Each number is 128 + 32 x the weight over its row's rms, rounded and kept within 0 to 255. Layers, rows and columns count from 0. Numbers have three digits each. The size before them is the row's rms in percent of the matrix's.

# q: layer 4 attention query, 384x192, rms 0.157, rows 302-317,333-348,365-380, columns 96-191
# k: layer 4 attention key, 128x192, rms 0.151, rows 109-124, columns 96-191
q333 099:179075156147108101081120222133146061082103093129173107164124107153126094107149100147112090109121188191132154044147091116172147144148114104153097119122124074168131126220138098107101164125112153180107154063133122119156120102088123165071136096127138186183136109109161138132139110132190137150
q365 115:132069085063126056107109128093145072121129170123130064138170099117120161132114096137108166107169130154166105150114146114146148226113108135092165149090170144081125081097160097179104154181104155137171183126147133189201104102127111170155127125156071123136141114127105131145122097118091081117
k109 119:150144122143093145120151102119078098127134160089091113089099156113127092151076136108114100089130058099127083107098129175169069136118110092119128106133071114145107174143084117094103139134132107140154137120097158112106165076145121098099075106157138060122126051104058080207102175111171125154
q302 125:104167185077144176109122128102071129119151152087134146115080154125100114173089134148063134118103093128129191116125146079071116160165084097105136131057099130109094083141123190154155155167060110128171110163156115105108050197104140142174105135109125103098097125087158127122119065126096185102
q334 110:132133133119162189107111101109102126168086128148163169071180056070075152088157160115104126107117051142129100134084180127131108079090139106156089159101151149104130157095078136148134116142160117120146101170155164116114153124161108153160093121162084155053088068075185135089126077106125099071
q366 109:151101124196130146152132102218122199120081096190054156145082158121122177148131148161151085137104152142181150173153183114108147105148216071134166161123109150166101119208120116092081167120152146167126123171152142122143149129125122070171155185131186117144174083129154183167154182106133089091
k110 121:098152119098163130146156093122078119100125130140133132162093071084132118144106144125087129169143097165133114083122130156090085115087086111173094120154079077051097118138130140174123133147160103160129114174126127094118107176181118144110106135130061133167141086095130152132152104102106161101
q303 136:168086136186163158155114110130132094185156138151125157137120114079185146087152131104133149106094161101100130199157157130139132111135095157135099114157152125087186115151118084134118146127040124088162133061132179144144072054161097174128095182113101068104114199181121100101055187110101097134
q335 100:068117179129115104120114177121101133107135141165093057041074104073125108140134126175192057120095128169118096107131187084159136158148094172080127130202144149134080114157114138150160101122143083111095148158122155115134174114191108124150137195158097112085104169114152085115135153180148127128
q367 105:112063153202122171025129125173116095102155110139147118136142146151115146122136099127092155103086117169121137138144155126127059098117115139125131142140087136133079035123120107152122130137154163136130115175144158221101049127138156138127153145139098140187136096142129101171093092144197165191
k111 129:120095145153125121141140126182135103169099130088078174137109163104144135072091140060140121191170160144143136175167141119137126163104077144114114101138149137141083106103164098166102170115115113169105144086104124140139145093152082195120132168082170135134118085160168133136134111126131102150
q304 048:107169119115169145083082143115129162094175086118161164165127073078084162128159146107117141163113169126150098137108138150205133091126154198116169077147115170128150149111088111178103116146087148126125099113137090118191160114144078116086135061120089129159127112148141136123150144081103129133
q336 076:144103126145129077104145112158100072070079161125070082190087045145164102111149150132073150174136136102189113087124146114120128170164154144149128108105140133131131119120073102057170086089102134150097135067143139117110139095153131130144092122139090142200221109058103176123148207118157197148
q368 155:148139113142108115115195095178098160085123136081132103162131133089163161114141166156126152114137154106113091184149149176114150156150131100112120145130106160146171103101136138193176079226087077127066042184088114152125077156127069164158107179111125197108097041133130110150132107142147113152
k112 087:170073131088112174148140126120112140076114119059107159193094180092133124120164084078123116146087071109142132114098107064115100145069138169154154063171139116117165132113073094128130150117061125143113119118138149124125149130121099108145125148144136123123101106053054165130090137169093087099
q305 072:097127153154139106140112172186164127123134117078117157110187062117142084109114126091181095079164084097110115171128161158146138104156061127194085132125105123126050060147177089130167149126148120114097140121129168093151143065105184167131202091151046115176095144110132170115145151085096170176
q337 069:151138138161157110094071134197123162186158163150134115121172172125149110090137086132158067140156137067118145158166197167120084110142107094079112093107136148109115131123108126128167104136060180202148134151142135106099123144148150054110123044099173132120110166161175133131089152189131103137
q369 115:166088113135117123197171147096119152130103135150154126130168150139083147186156170102145174128124098118137150157139166177159133137159110117141093146159109209100172136097142141075139101151118093076172096188111167132124074095159135119135137147157113110090132108106144111112132111128157141061
k113 077:144146094137173130104130058164154123187105140093159208110112139195145067126094077094099098138160147100149138100114127098102105088148115124098126139094143105113120142123154131108131167125131132201084132142072114112130139130072141135099103135092178105162135131112172173086118175175123157113
q306 066:138079106162117123114147100120157147101142146113140144119115120059112106118155078078090114072180064152171133129119117129131117158119128132093122154132114096119167146156145171171099116156165193100116115170134114188070133147161105109116134137088153143087122145136092097106172165135183143089
q338 086:112157171118153137153111112053117118153154095129080100115137153121140197115151230153152123117114125165127130110169105136166120078030109110147111210162113144128148093146092164108095079155101088119169124193143093157122197168122144152156074089149160094081125134142119133179140152151109145152
q370 103:130113137188111124179114144087160153140183143145112149145130117123118134188087097120105143084129141074152129131108132150109102187110199115122121150117151103086121082195140140109124158029123115087113183109149118129120150131091152165101090127105114075105108137180140206128102107112134101155
k114 088:087113091116172114080150125107107127130161172173151099153179107120119132129167093136135164189173119187175132120158138112102142132083121093155129148127164145164115152128138089081161118138108123165103143176125149110154177168115142075178213136134138187100069131176146143186156124169124153146
q307 060:165167099148097121160127165160154129122106165161122111115155116106117107077099109107084150050120111133177208137169147175130154181109131177095101087083111120108118083110158107127129118077149155192171119185148176162148077159100130160120105107152142125060185086155113113173132174111153081074
q339 079:180108068118182135071131123075111182139130116124119193144142128171149131136050145122176193104082111079129155078119096146123170117114156126123095113139178115105130137109107168126126063132101103148126090164142085124166171138130122088077104110159209153155102170109107078152123145087108146144
q371 098:212154085098149139125126233104156000126110171110131141152223113095075088107112151107131070043131091154120189147132138158085083188119100138124088165106124202126136122128169111142145125116130105179100143122133160138121093127132146144098136107117109136116144131168130145172152110132127105124
k115 085:121110174156167110121115106129137173136135139110122098120152106164061113146119140097154151132134149119134092088158127089143139115149103124168070181120134084133114181100182107210119134173161111112047140163145130135139227094157132127087151139130089095118105161130161122087100117084147116218
q308 073:155092121091081144137125121141076121143110082142107123166110104142105172135144041192119139156066187092137145117142163053115160191160125150125158123143134086120130104092114130144126111142104130086090157109118094108114147126156119088082107133185159135136110140164150119099109154170178133124
q340 105:111153158160151135142146130115088158156111124077211123102094157155152120126114171116135054097113107176092100069119114147081144117115141082143161204131120085180106120099145132115094131110154107108156144080094098147148122167068160120048158130141123128089083052138082103072161115103114115099
q372 098:098098212152120071120116104104160108179127126133124121159104075158089082099121112190102139087128087078081163140094144112103135080069092145167159130167144084109143155161134131124158182132145100190160179065160113168129082121120094085234113121090150130124118130147151129151100124180098096147
k116 084:168158106122087170127072166114068201094131128109140074133131143105179081077131135110102166137159169103140100128087115112128109073089143134182142104160106119136177111148154148079180149150093090157160126129139162140094073145115121107131101168119087147146087115092079068121166092211092134140
q309 085:103133175108074117121127057122157102156113122112150138100126125170095113097075086146149152142082188181084116092101164120116115122198129137074147168155081156113129123102128137157160105140158145123158134115126156087095196186057046117085116134127173189140093171129093128139129106153125153157
q341 106:137115123088108113186170171115205141106127110107151089135112078099113172116088119104159073101106136116136205101113132075079153111121127121109188173179173108166138158165157084141125120143103117124225110143082116167153154094114177168126113161127137109086157098093136110137112096161102115101
q373 115:147109183156099094125104148132129108097084132114127129093162104188076164207110086132092132148152041196115098133106121095081109107162158137157148127154107094153143091145197102091126156121097116170089148107179127155095168097088160083160157127116111138131126094125187178107117110146110112159
k117 086:186083122154157130106131156127113160112072129089207065139101134111129128160120113127100115151116131095099109107096113148100149102102159123108177166116100075143135139138079181125187189180158138109161138199154153175139128074134176175099125122087148132176198186142152084117160103136113156196
q310 102:168189101179152090077121166161107131122067131150108157122164145136109141142154144127177142116089130108140139097101038155113119117112186200116140126161121057138079036160080169115081122103156165171143130166121156143216088187114149109117145174171164128111113188138093086150141186160119169072
q342 094:115139129138148107156105149154030133099099087109157107069091120101111121179136141152130122116189104131136136135139170118137142147176118128148115151131114118136117153171051087137164170120093109085091198103097162146125109144107134108161141067187128114092102109052125154114094157129135059104
q374 118:140136115136139172134110087136064145146107104082162135185127145113237153166197159148131110138109155087089127143137105139079104133142147071141100108126119087135177142128123126100118132149130142136107088147151193095117138153092167121198177083123115092120096155145177118106107145135142105136
k118 106:111122110111103138167163116168086130133134087125191121116148118094188082084092102110096116156117081170135083170081074149134123092092135144123163144157148157169121103140091129131112129133142105185145156144082098105116159123072124185110150153113088123067164132197180104098126129140099078143
q311 100:117141154092071123125122078125182148138125092081101116155097136173034135122129130123104123139128106200117150113144065114074105073132114100149059116126204196144130159102115169188106167120153091126124185145057149101133175113164143142107067125106160178098144179096097142139171115127122139125
q343 095:131063105080133075127141163130112102116093145128196102151134129172119136164122106142123146126181130085118102138055056159075109169068123074180137108118094121165168127129098173154082180164166111149150096072145074151122103123110145142139114138124120159118125039131107148167149137096107134152
q375 094:172088166108154113154140139168142151112141124147072139160083100139115134144107113071139136109155168159076122143127100139109139108133137098125087152111111156137123151137149167113091105148105200112156107154101058137111092153122212135117164163161108165112070099111155201123159131121127113135
k119 121:149125181133121136120094159087139136146112128191105116145156120135089123134129145142154142119120144131099075163081165236085136087157131069123089081110109113149114111117135091135153117174127112091175151111139157152130070178131071152170091118114116107110092103128139084156142121121100210102
q312 119:076126154132123095186136117127092133175146126162156127136143040113176151078160118141158180137071206159155178144083122098126161162185173106152161090115177113108163182102139094079105129152140146120139080077151163156150095035116123134110151158085127130105141081098130110118179197118087107102
q344 088:175091112197045118106169163093112084122086111078151115164115142043137086134126078112125162107089093088099111099127103170117123112145124143145116148221108096080141096141112162142112163170168120134127129162128118169142144108076134102061157171163111140139156152120161132123088114124132140184
q376 119:068135160099108104070114163121085118159090154134132090147118102111133109108174127124127113148114102125132117121147130148088071143118188140154099135115168084135179075145153108117038144125130124165108126122165146156203119175122125101203119092152145158108176144196105157093087118138098121195
k120 120:149144142121164147140108137091137079148132098093102132138102085131140117073100076154188065160092156103053114124117162106098143142068096162071123158158135110145182170053105114170121093194035139127163156158109168119118209074127105170152138133149125093112119128119104085117080141099121148155
q313 117:176208108173149130135105114151163127117102145112085085102096117149084113083139184092105156122138132131139129126121155136179125159162129123123116067155118160104148119140130144150170114152130132125129111104120145147138178111100138168135119104119110132149170143106114146074166090166128162123
q345 091:153128124117113182101112166131122133130078102135101139140213080135164118101140135137136139127079129162095085118175160177175144120132106159137099085149087104160242102149092130089114125104136069140157071140166176146129124131102095185160195150117138166149093121167211164148162132097198119168
q377 096:111103146138141157147131156183092094128141107136111082103111166158118146140190100106130083137114136141055135078167168106139150129130167091145083112121170135080073177142093124160117064157088123137166126124077154087156082076139137132112148128158124142083131146118135087078128093133085136150
k121 118:126120098070127148167149017176136156071092163125093119088113156152104154118135068122098110120136209088146126127152151106144174120103127142120171156077163052147101125160119155169173147125148138113166116131167133080139070098110144122092133154106170157132086148166138154096085117139190104114
q314 128:145143135123095097113090089128071071105137091184160142095147144114148129134126103126103160131066128082136140106076121177145132106093159150131096111167130082110125155111172129169147102154164073167135075136123166182108130103116169101155113184125158138099156131141107125105113143122068132131
q346 089:139191144175081050120134088150084101112178104130110119100143107131195173139113158096122165166178133093183104055138174150116162153142092124191158138109087144120117074118131157145142160173157134139141107148096140116147077099168116169164117130109124078086106118081087183125134208076076062165
q378 109:149088168111142119171073095134172031178180093118176119075069110127148084124142088063130228152148129094152132121131138127095115058115139110148113063151132130152110078171105147132133113115143094106116141114108141199151107106122140164121138134098167101106113159078105118134108097082173054136
k122 121:157109068052105148131152112121170105173134110111098143095094082153143075096139135092108204130163140072146116125106154115132127170116146203132205126121101159137163118094129087156105153134117181145135077098139170119112152171139171117097198158107105111083175137105130161129146195129137077126
q315 125:064118097178119071137102077102079125100140118152113196162153110162090089108112117108077090153107115143140129139094207147124143169075132106136200106172139105092123124065132122166172084100127105112117129099174158136164108153112103148150140107130175105169150114076104069139156190121126146125
q347 091:132145159038139116152099114113083132116164155078136080135074100130109081097064086085115044120123148127132135142128089103109120140109088040143113123105194081183118173152115090104125098134165101135135097097126116129165148114098144143079134137144114164112109142130086144168138150172099170110
q379 114:130111104185127197124114165098170143159043092129141094126096150159174139113106088098125099105142109120122117156083108109166140126139143111156149140127137127114113122119080119148137070123151165183142154192127060121092193109128194107121128090151089196147092078161196178164093091194145103132
k123 123:123135133153121151138060113149145069136134097168136146158148118183183133144165081136149179110120137151164089123148092097114131182090150139126137169112118151140061156116115112125106121148157047117146096167171144193168157134076125119086104105117125155177182160118108132167092091103110079109
q316 131:156104143113130160109089107098112177182149123109136095203113117130131133140147167061196176173133157156089148133163169140122125126127148107090155109171103163119144120144125098184161128202177116118074139196104121113157126154171145157180139146134177146112110136111145139158157127072074198124
q348 092:111101119126109102148195157128174152087115128128101103136094123190106059095152112103146150090103107161163090129084193114142152103104157120089165110141143118082094094145099153132076123162133096078112177149113143177055149156143136182166076125102186123056165152124112126140155166112124129071
q380 113:145106166134152144117089136099122117152167083148151080115126121186154128175210181143133115083096063120167134113140107147133086150201148162113105163142080150119154177158034139113189101112146059144102133129133135111111073141122162177143159148119105169191112205125106179130105167147118118170
k124 119:117114112147107109152140163120137118095157143140111151120079134124168102105123068155128185124034120192146133153176127114133100131118158062084159062132137110132096148103107135126119151162095111102105150127158116124062137124126092154107099091081225156076102042136150133088142097126180156175
q317 126:096196112087110114144080074114144129121135090114069146130164127139203097105153161122144123132202120144134132133131159133096163084143101177075126149099142103078085148142165134181051094081128143133171139099129068118153142066087096146110165153107151078153115160104125116151118177132117092111